From a checkpoint of a small transformer trained on Wikipedia: LayerNorm before each block.
Each number is 500 + 25 x the weight over its row's rms, rounded and kept within 0 to 999. Layers, rows and columns count from 0. Numbers have three digits each. The size before them is the row's rms in percent of the matrix's.

# k: layer 5 attention key, 128x128, rms 0.169, rows 113-127, columns 0-127
# q: layer 5 attention query, 128x128, rms 0.165, rows 114-127, columns 0-127
# v: layer 5 attention value, 128x128, rms 0.151, rows 64-73, columns 0-127
# o: layer 5 attention output (transposed), 128x128, rms 0.135, rows 64-73, columns 0-127
k113 098:481490523485525489469537515483444483519468460507480515509467516495496556497479517526487483527503518498508522478461484526532444448471491479508507474522485510509517497485452491516537462484499464516480488468504488493469499483494527492488468488518498474480480485466489499543483484516508451511482489505522512459471492482540493528535470525534540446485507541534492498491459502504473459445479
q114 105:502503490505507476503468466475533516504520524495481486499507469517500520520526516512505511538480516516529503495491459513520515498460479465482512516522517510535484487519521502473488511454497506475480472518458505508501549488486524497540501491518501505509532466440547496462486499558466448521490512478495509463523442515443513532506533508526542507463488493560477519464523461481538504541504
k114 108:506483514479553480457499506507508488517499501482513528483469499461493498507497503466489457509479495540501513483512474493465499513483463536481492511493487508474481491512521477496474514510509536489510456530456505509460522452481491486480470501479516508511511478537535504516457495548490490504483502499487531494516532482450510529539520584476479505550457511528441518539475486536493518533548
q115 098:493505500467460501460497532489492498478481536505490477513480524452466471495465513474474523489479501498518522487521492480491497532485534511513515491510479515521543511449521493493516493442462469472498509526492482522497538517510478540473543479501567465476525478520481532440522488504521484514462514507521512508499484480481523495521479463496496472481507488444463464447457535500475501497540
k115 090:509504494454473523522463465491484493513516499512527443468507479501522499509449559524523490476474534506503496506514510504532499548464499520486472470495476510497499490480516513523505559503449456491506502489487488511507468484530469523486487519469461547509513470478486456530542530475506493453533508511515490492494533535476506491526494463478522529508462516565496497476461489503520498533532
q116 098:510543475506477513483498539501554474507491472520520482528532509519518477515491508528484483460485527463505524541495475476555533494524476474502512479520446525490495567508518521479498514467493502485488444486490506562524540505490531498488481503545526498530466505495457483496457495492490504499529477501484534507498512512530478516539520520482473476521491492469457484492549484474528538506527
k116 095:490531462501495524465453461495519520493479509488496481509481509481522520530499521480484504492518521484454464547527507492475495477498440530542494513529509525522457509495540485487484448477475511499519458495488489448479497487532479463478517547539523496521483475484524463527480526494523496473486530467497448473474539491507547468518500476514482507551522511489488504490555485509492489494470
q117 106:456449494501504483479481511477514508502514461544509571481462509522500490521485514502486556497496450509494489482479549455520542513456531489483481520496475508488486474534497529465540554490467508513504514523504473471498462503520519491507489563497449460523519441494518489550522472493485517501504500509509489484516479486506532496514498441480503489513484512507496484491489494499505510494548
k117 098:477464540480480464557499483500492457500504490515508544493490532475504552464549533481475513499498511503487502508468492459480507535499530491539503478539516554476538495492527512516503513502543493484469537492514561494477480545510503499504528478505507503535496503542516510441520484487523514522528464469483504487503487478500519541544550494508514488480465486500539504500496491465459474506475
q118 099:449526492457487495522435444563487533485499501534517494505511504454494530479479502474497487490534503488510475471492493464482467519471474518525515524513485484513523507470493511487502517466466537543471502522515479511449526511506474478514537488511519507560511459537479486500507473502473479501485517547491447517471453513484499528497476485485516513474464507495518544518474517484505488527480
k118 103:474491513521511512479493527510520455515507498505523489480498490504553492510536472512461552489508524496528496516504514512478468508439485522506527496490456512522493424502519491483481497530496497460533425517518496586508533497524491514496519468476473498497503487501481494482499505502479515489461469508475491514506543512477478513498524498482547525458493473475491516452483549473521516533504
q119 092:492505499498492517525482500461524486475523519522512513506528471537505519454446539485501519490554484474504467523491487489483482490509461526545539488527467547463495470520519493560478475514501476513556490517500505534515514513541509486488576503507502458510489467502489522490493474508526474522526444474509472532471523497483499531513507525518512507505517513506528459497499488472458457483490
k119 090:476581535496494513477495512463538459467479514489518492488439504544465498485508511502494489500516524532494488500523507517459491470479462524520474496504463518500501525479522478525514480489459509542544491475487491491521521504480517476523552504523499488478520486495506518480512496513508519478495484518499466480507526521544470499456511502453543516467498522494514545486485552554516441508519
q120 093:500513482497445491529495522486516507524500497484538540519443529473541472484538468501484541477497514511540504508464481486463475504486506459518479514551468521512505497519486506496527467545483480504487467522520499499511480522492528506505508540507522468498533531528499520480481484488486508530480470512534442470473491482506495594523499492470520529520522500526539469490543495489503476502525
k120 088:485515469514499510566558476488518493531481549520513471449501509496462516550509522471492514526487492490478486503455508534449481487497488530475482490494509479524490493489495489498484485525497525520469497484467507495506488521429469533496514506495451503478506483548491471478487475515480493506482465478508496490534575470476500503533490498463504477552501505489527499511559532516516479484492
q121 097:513539525459500469511519508532523497459513474515437517508504460521489470521482501484528498487461483479513498490507510489525496495523485501542480496479456497543514507488495468521478540501517482437522491485515538477530528542507516484546490524523503493504496543521457538463488525493476523487460454521489476504492493512524482450505453470532519552536507487515478503512490495531467541516497
k121 097:473503535512480477504455495504535508485537478508497456549466522474495483500458510523490457497467486494515497497526464519490484524511463536506479491533545501555484500506507501473490495487516513513448501528509492470479490476510499491518523478493467508503510509466468532481517478495525500541500503522504446513484486534454527525511466451471480484457504504518522535495539459514541502429527
q122 104:503525473522497476507466576527479442473492504468505545506531490489479503478527478520475531532498515533509490479454524466504518533494498483513488510528502471513518448459510503502510494482493490527486544483527508443550540522482509495474514467503494480527475465531486507463510483540516523492533521525554490501518509476474463496534494493503522491533509500458536517475493495462526522508488
k122 096:482518494535479478537493500485491497491530487538482507460514513503520487526542507483494477516453476519478533493508550507541520538499488490521557497489570535471526493526502518473523506506508463549524469500471513478515485474520483503515507450512550471497515483512506491525506484467505535523465491480502489560488534490492480520532518455496489492505533533466498531523473511534487486557508
q123 108:517505492496541515541474518441494519505478502458498499543485513506482510511512547493442477466477541528492538499493512472511515523551501513515529515508514475495476493534539491540508521544507523449486558491482516492476491555514527490488509500510533529503531486465495519527516523491480521513486487497525518493536480469502512470495495452500460519466530533524548450498513512521525506488477
k123 102:518498449508512521499457460505509520474462530489486506499471489485497485477495510472531467485514538530472472496478512460527484509509457498507521490469494550506485528471480449500526534484521516517444488449503509519463485512463456483483515498495497513506484566499474523506505502496494494549487464546510461527489533467486514483478463461549495500479479513513494473525478454533506492509478
q124 098:496520513513493509484494515512517521518433504479484483504520485511476469487531486517502506474497516514521472486544520499466443460504480501491482469485510528538488461493554513496472525470523480535498515509517488510497475549528489477480505527505544454510502492463486506519503527521497496531533474524538527498518470514475489536466470544519450523493482505486516471524453424534519475508468
k124 096:480505495486533555527522542439502463501492476519504456475511488481485498516488526511485498492485527527509480468452466479507488486460508523526504551461488500502533516511507444489537483457461495503525465479512467506466535506504508515477442482515484492507496500490499529494471559490480479532472532486506462510530495491500489552440507477529488522479505519500520493533497473503527483500464
q125 098:459439480519468515531549466511495509469485530518518517522505501485459510505488491493460484543517455524494472492462516512520491484474482515527531455502528558489513474497546481464500500498457497520468443522504452470480521453530506481528482518479448538505492508525478551497481484523496482519539518495516491510505514492506482525491539518491506520482485545497493471511527511498534501497505
k125 099:476477521453476493528534486443535508531518497486492498501504497515519534519479522546495493495538484502512512454446534556446479467477488476522496526505514487484529536506492482504500518543492532527506466522509490444522505494498484486494495501523516475500471447469484459499504439497521532474492471501537476510491460498473496506496518500539519462474483470486487490464479520487463481531480
q126 096:567523526478493483482466507505476453499517485516475504518475540506478537479489501524527437424495492540512510497509504507488479519526481488494516468494491505478494510481475495453507502529506528480506519513541535473547519501497496495516496528483481518492469499511520481534494474535522530523529467467519491483492428516493494479480528513501467481523475449435484508477496476498516489538521
k126 096:509468532483494467501491542476488501489504473536506471498478529466501512499485485491508483535493503480483480522510460493528514518515546496455507534460533502492528471442505509493504545569478474521529483512513490544512483520526492489490538566496504513498486514524452527509467534491531487536512498530503477511456509513524487478499529477518501519541522457460483536548500505495500524525458
q127 105:525471485526509518490557478494474501503515517552484545461519562496451508498498490514497486509494535488508538514451521508512478537484493486498551515542469487442503476558488455526495485485474504465491466515515506463528496487495471542481497521510503527498495507493521548507477504506486514473538501461512523472464496492481497517472480497484478476483488480509517517500507558495501523549545
k127 101:493501504505523482492534523522502477481503493530508530542540557496504540483467509512528519483505568480484501441494514481528529501492483474466495480518480525470495551518512459497478515503473478480458500474512520481532516492469479501508540502504518530511476499504503465541518500503508481472518442535538462474522524508485500517519508508501523455534537468470463514502476491492443549505508
v64 107:524472483500542437478499456523464472483544482524506511501493495517512489496464493488496428492476519499495523528485503481503536465521507522529482511486510519478553481498484463459528522544479505527489533521494480507490480505505507476511518558495508514494475493528502471504476513537557482517494497466468556536508478503492535482474493500506510471496521478485547522505510430487526514506533
o64 094:510494539509527543498504502493506538483484523495468508495529521470506523526466491526481506530514521494516461459507517502506510498490537509517480509488524477503543488560561533507481487466478467522517478537523505540459535498497522524472508488510525535469473496489521528493513492541549510508494507495516484511502492498503490553518576501546510496536482501518535485513497531526497544567482
v65 109:495528477496498508520482530480500489483476469533486497541510505473464471489519473447431510492497516512509475485472528509525479528470490521492524506474441523503483499501517462480497500508540498518530510516484487477497493490508557471505528476482485461493450496497522515491492485488482476464543502454495488496484489511533487540533520477482482524503551453440516523475571490472502534498508
o65 098:482499514479481480584487514512478550530509528474509489452450466529513498494501505508500475527520506516522504484526483485497446499514504518479508470519504465525492464525519516510500464509483490550491484511514463480544476517525494503493489452495509524512496482497528539504519499491505521515518486537497462490521501489525524553574456533533487479510507523471541486502477492517568496496484
v66 109:544522493486505502482516486498483509504465466486496461516551496479490498480472509552496491467503511477490519521479504508520506473494449542520518496500491485510519550552508489506514473494472528503484477503460482505493485537478492533488539474485488508552505523470527504437547522500502556534465489500463462509520523498462507489520486452472496510471530473452514480508489527497503529449538
o66 097:497467505509543493486500498470553477471524500460486461474476486498531487515492495474481499509477531499496526503497501485485527491489488502508476463473515521467499494478519481551508504468468481509502481444558532467500507480504475495531510470526544469516509514543486472493425484478461507482500508507536528517506513492496527538510499577522538475549487483540497524481519495511535476520496
v67 099:530516467518522442479480496489505505530518538518478469506530479553474466469453489468467491531478471454516485467518526475523489488499504501483520480503492501491508567498487492491506469510504497502466521518473456518516516516515516537536513534507433540529476507541477486508559518473515517522480466504489519498526514502481521470504491465485533521506495534464514521498483473524491534488537
o67 095:482514533528494509515521520527533515459524514469518492519497490477522509507521564504495506529517516522523502502480518536480485526515514475553474494496514513514506498542555521507518502513450470505507486491528547454504494471494529533532509469498519483451484523457500501486502521517512471511531543537527542511520518495484507507488513558496524522501511530497510464528555563465515474526524
v68 095:451500503465591496468535474546487456525493459464523526461486512468511507493529504535525515469469506476511531521504494496448522507527518468497496480518496515515520511509442535534492479502464501482480506546451517486503492524499490506505457493460519498513497511469537474471508475524503506482463490507486447512506477526519486487528484478546491475496504512531496505508521490519468517478501
o68 085:546512465527454520471509519509558488480484512528504463487487540554511482487498500507484508493483510473499514536489482493512517506505506531465501545473518454501530530534461497474479495478489511508520470469497537518460470514465488474480562501473493474495514512561506467490527501538500526509496506512551528471449530509476484485477535530525511465496485495520482499504536470491532481526484
v69 108:519505499510514472524469509494523470518547505499533467472462503510500509461471490481475535503555502503524515492495530499489521502504531492499515541486492473472494522513536497505504534482525529491499522521536495451502558467488502486507488501522448542504502479543414495554510494527522483500477450486487492485460481493485516520441470510449493542508510500511532475506463500489508484518497
o69 094:526504526437531472507511470517455514477527480469527527516543485453506500458535493486502504458510490533506474494485518525501511491511457471478508505490471497481513476487503484488500437544502530518508494564506530483485457527495561541522492517508476530495496515521536497545475515489523521517485516535524517473556505526487477499507522499516528479507501496477491535480533547495488529487512
v70 095:465467485481457505491508537448493523479481503497481552497519484478497533516527476496491500529473537494527486504484523499501530516513521520493510480464537481474486536524528488460528489488530513501516471513505536543490464539481537509483546496485539467489482527474543493432534514490475485505559493522502450533525518514487491508537509530512477474487490495500498513495480514492508556471458
o70 083:487484482533498499555485496511488490505499492485446490517490549523485506490494479490479491508493462542464518514517492479487507528473521484533536508464499513484464429489500485504485534491543510516510449478537519505494521484492464491521491494555498473520525463505486517529482460561479507462524469514526489494487514467515508475497435530483475509512474487506520521546471488486468517551474
v71 105:506512484515516493489503503505445522506512490533492472520526539537490506484481473506500501496500513520501521469477481478529528491468494525500486509510490532442515558493532494485471467549490500502482509505467497493543490500517476471525508476509468560544470461470487478522467470459576521520502477498507521499440494499495507501498499481489502472524502517533529500475481418499523476469512
o71 087:451519527453485527494481514474507457482498483471558483515499529503485480524528512479498507496471504498474474474482552497479499492505497547468484486518486471536518471523483529488521510442480496498481472496505502515513483482456534510517501489509507492515483489552514504503478452492515493500494570495527486466524462536513492534523513490478487518439514453500515452523534534503481469546493
v72 110:500489507508501510503451505454497483544512471524431497495487492504507488471498518544469510491526464471470497480517556490543486492511518499505479492515499487511506505515458531552460541504487516509477518440481442485499462420496483494487494483528499508535471499501544548497492508501503511528480523522526500463523481498489525466499472482513532511487530509528494505495469453536479495504485
o72 088:515532500521486481503462460474501469523531499548499458512456488503482480510519491477495520513521541490496523520457509488478501537484489473476530501529490531481496499553504504470548517503486499495494534538544538464513539517495466491473478492504511471473488501510501453518461524486472513500528447505474521519489494510490447533520535452537491518475477517458488509511559490506516454515498
v73 097:521507512482515472486517491474504433506500494493533428435517475545526474471507489482494505521501490507496534533486539538485487494512459473481504501505468478488524422536478521501458495519511519470484506482458506459505528489513505502489489512548522509532482482482543507536480511481525501509480488466491496493514476507493501484438510491498538524486541546504488505500502464525485498542506
o73 090:539498476550474459487515485503506556523473491486541467517498506479475485549512534529458478467517513491508482475507521522487521524520503452484521475479551469501550504522527481495494465495464509513503506556527520541517516480499531494474491510481445461497513522533487476514472545496458510510497548493503520505487492503475493525528477472504480484464490527508499502478523514543508461523466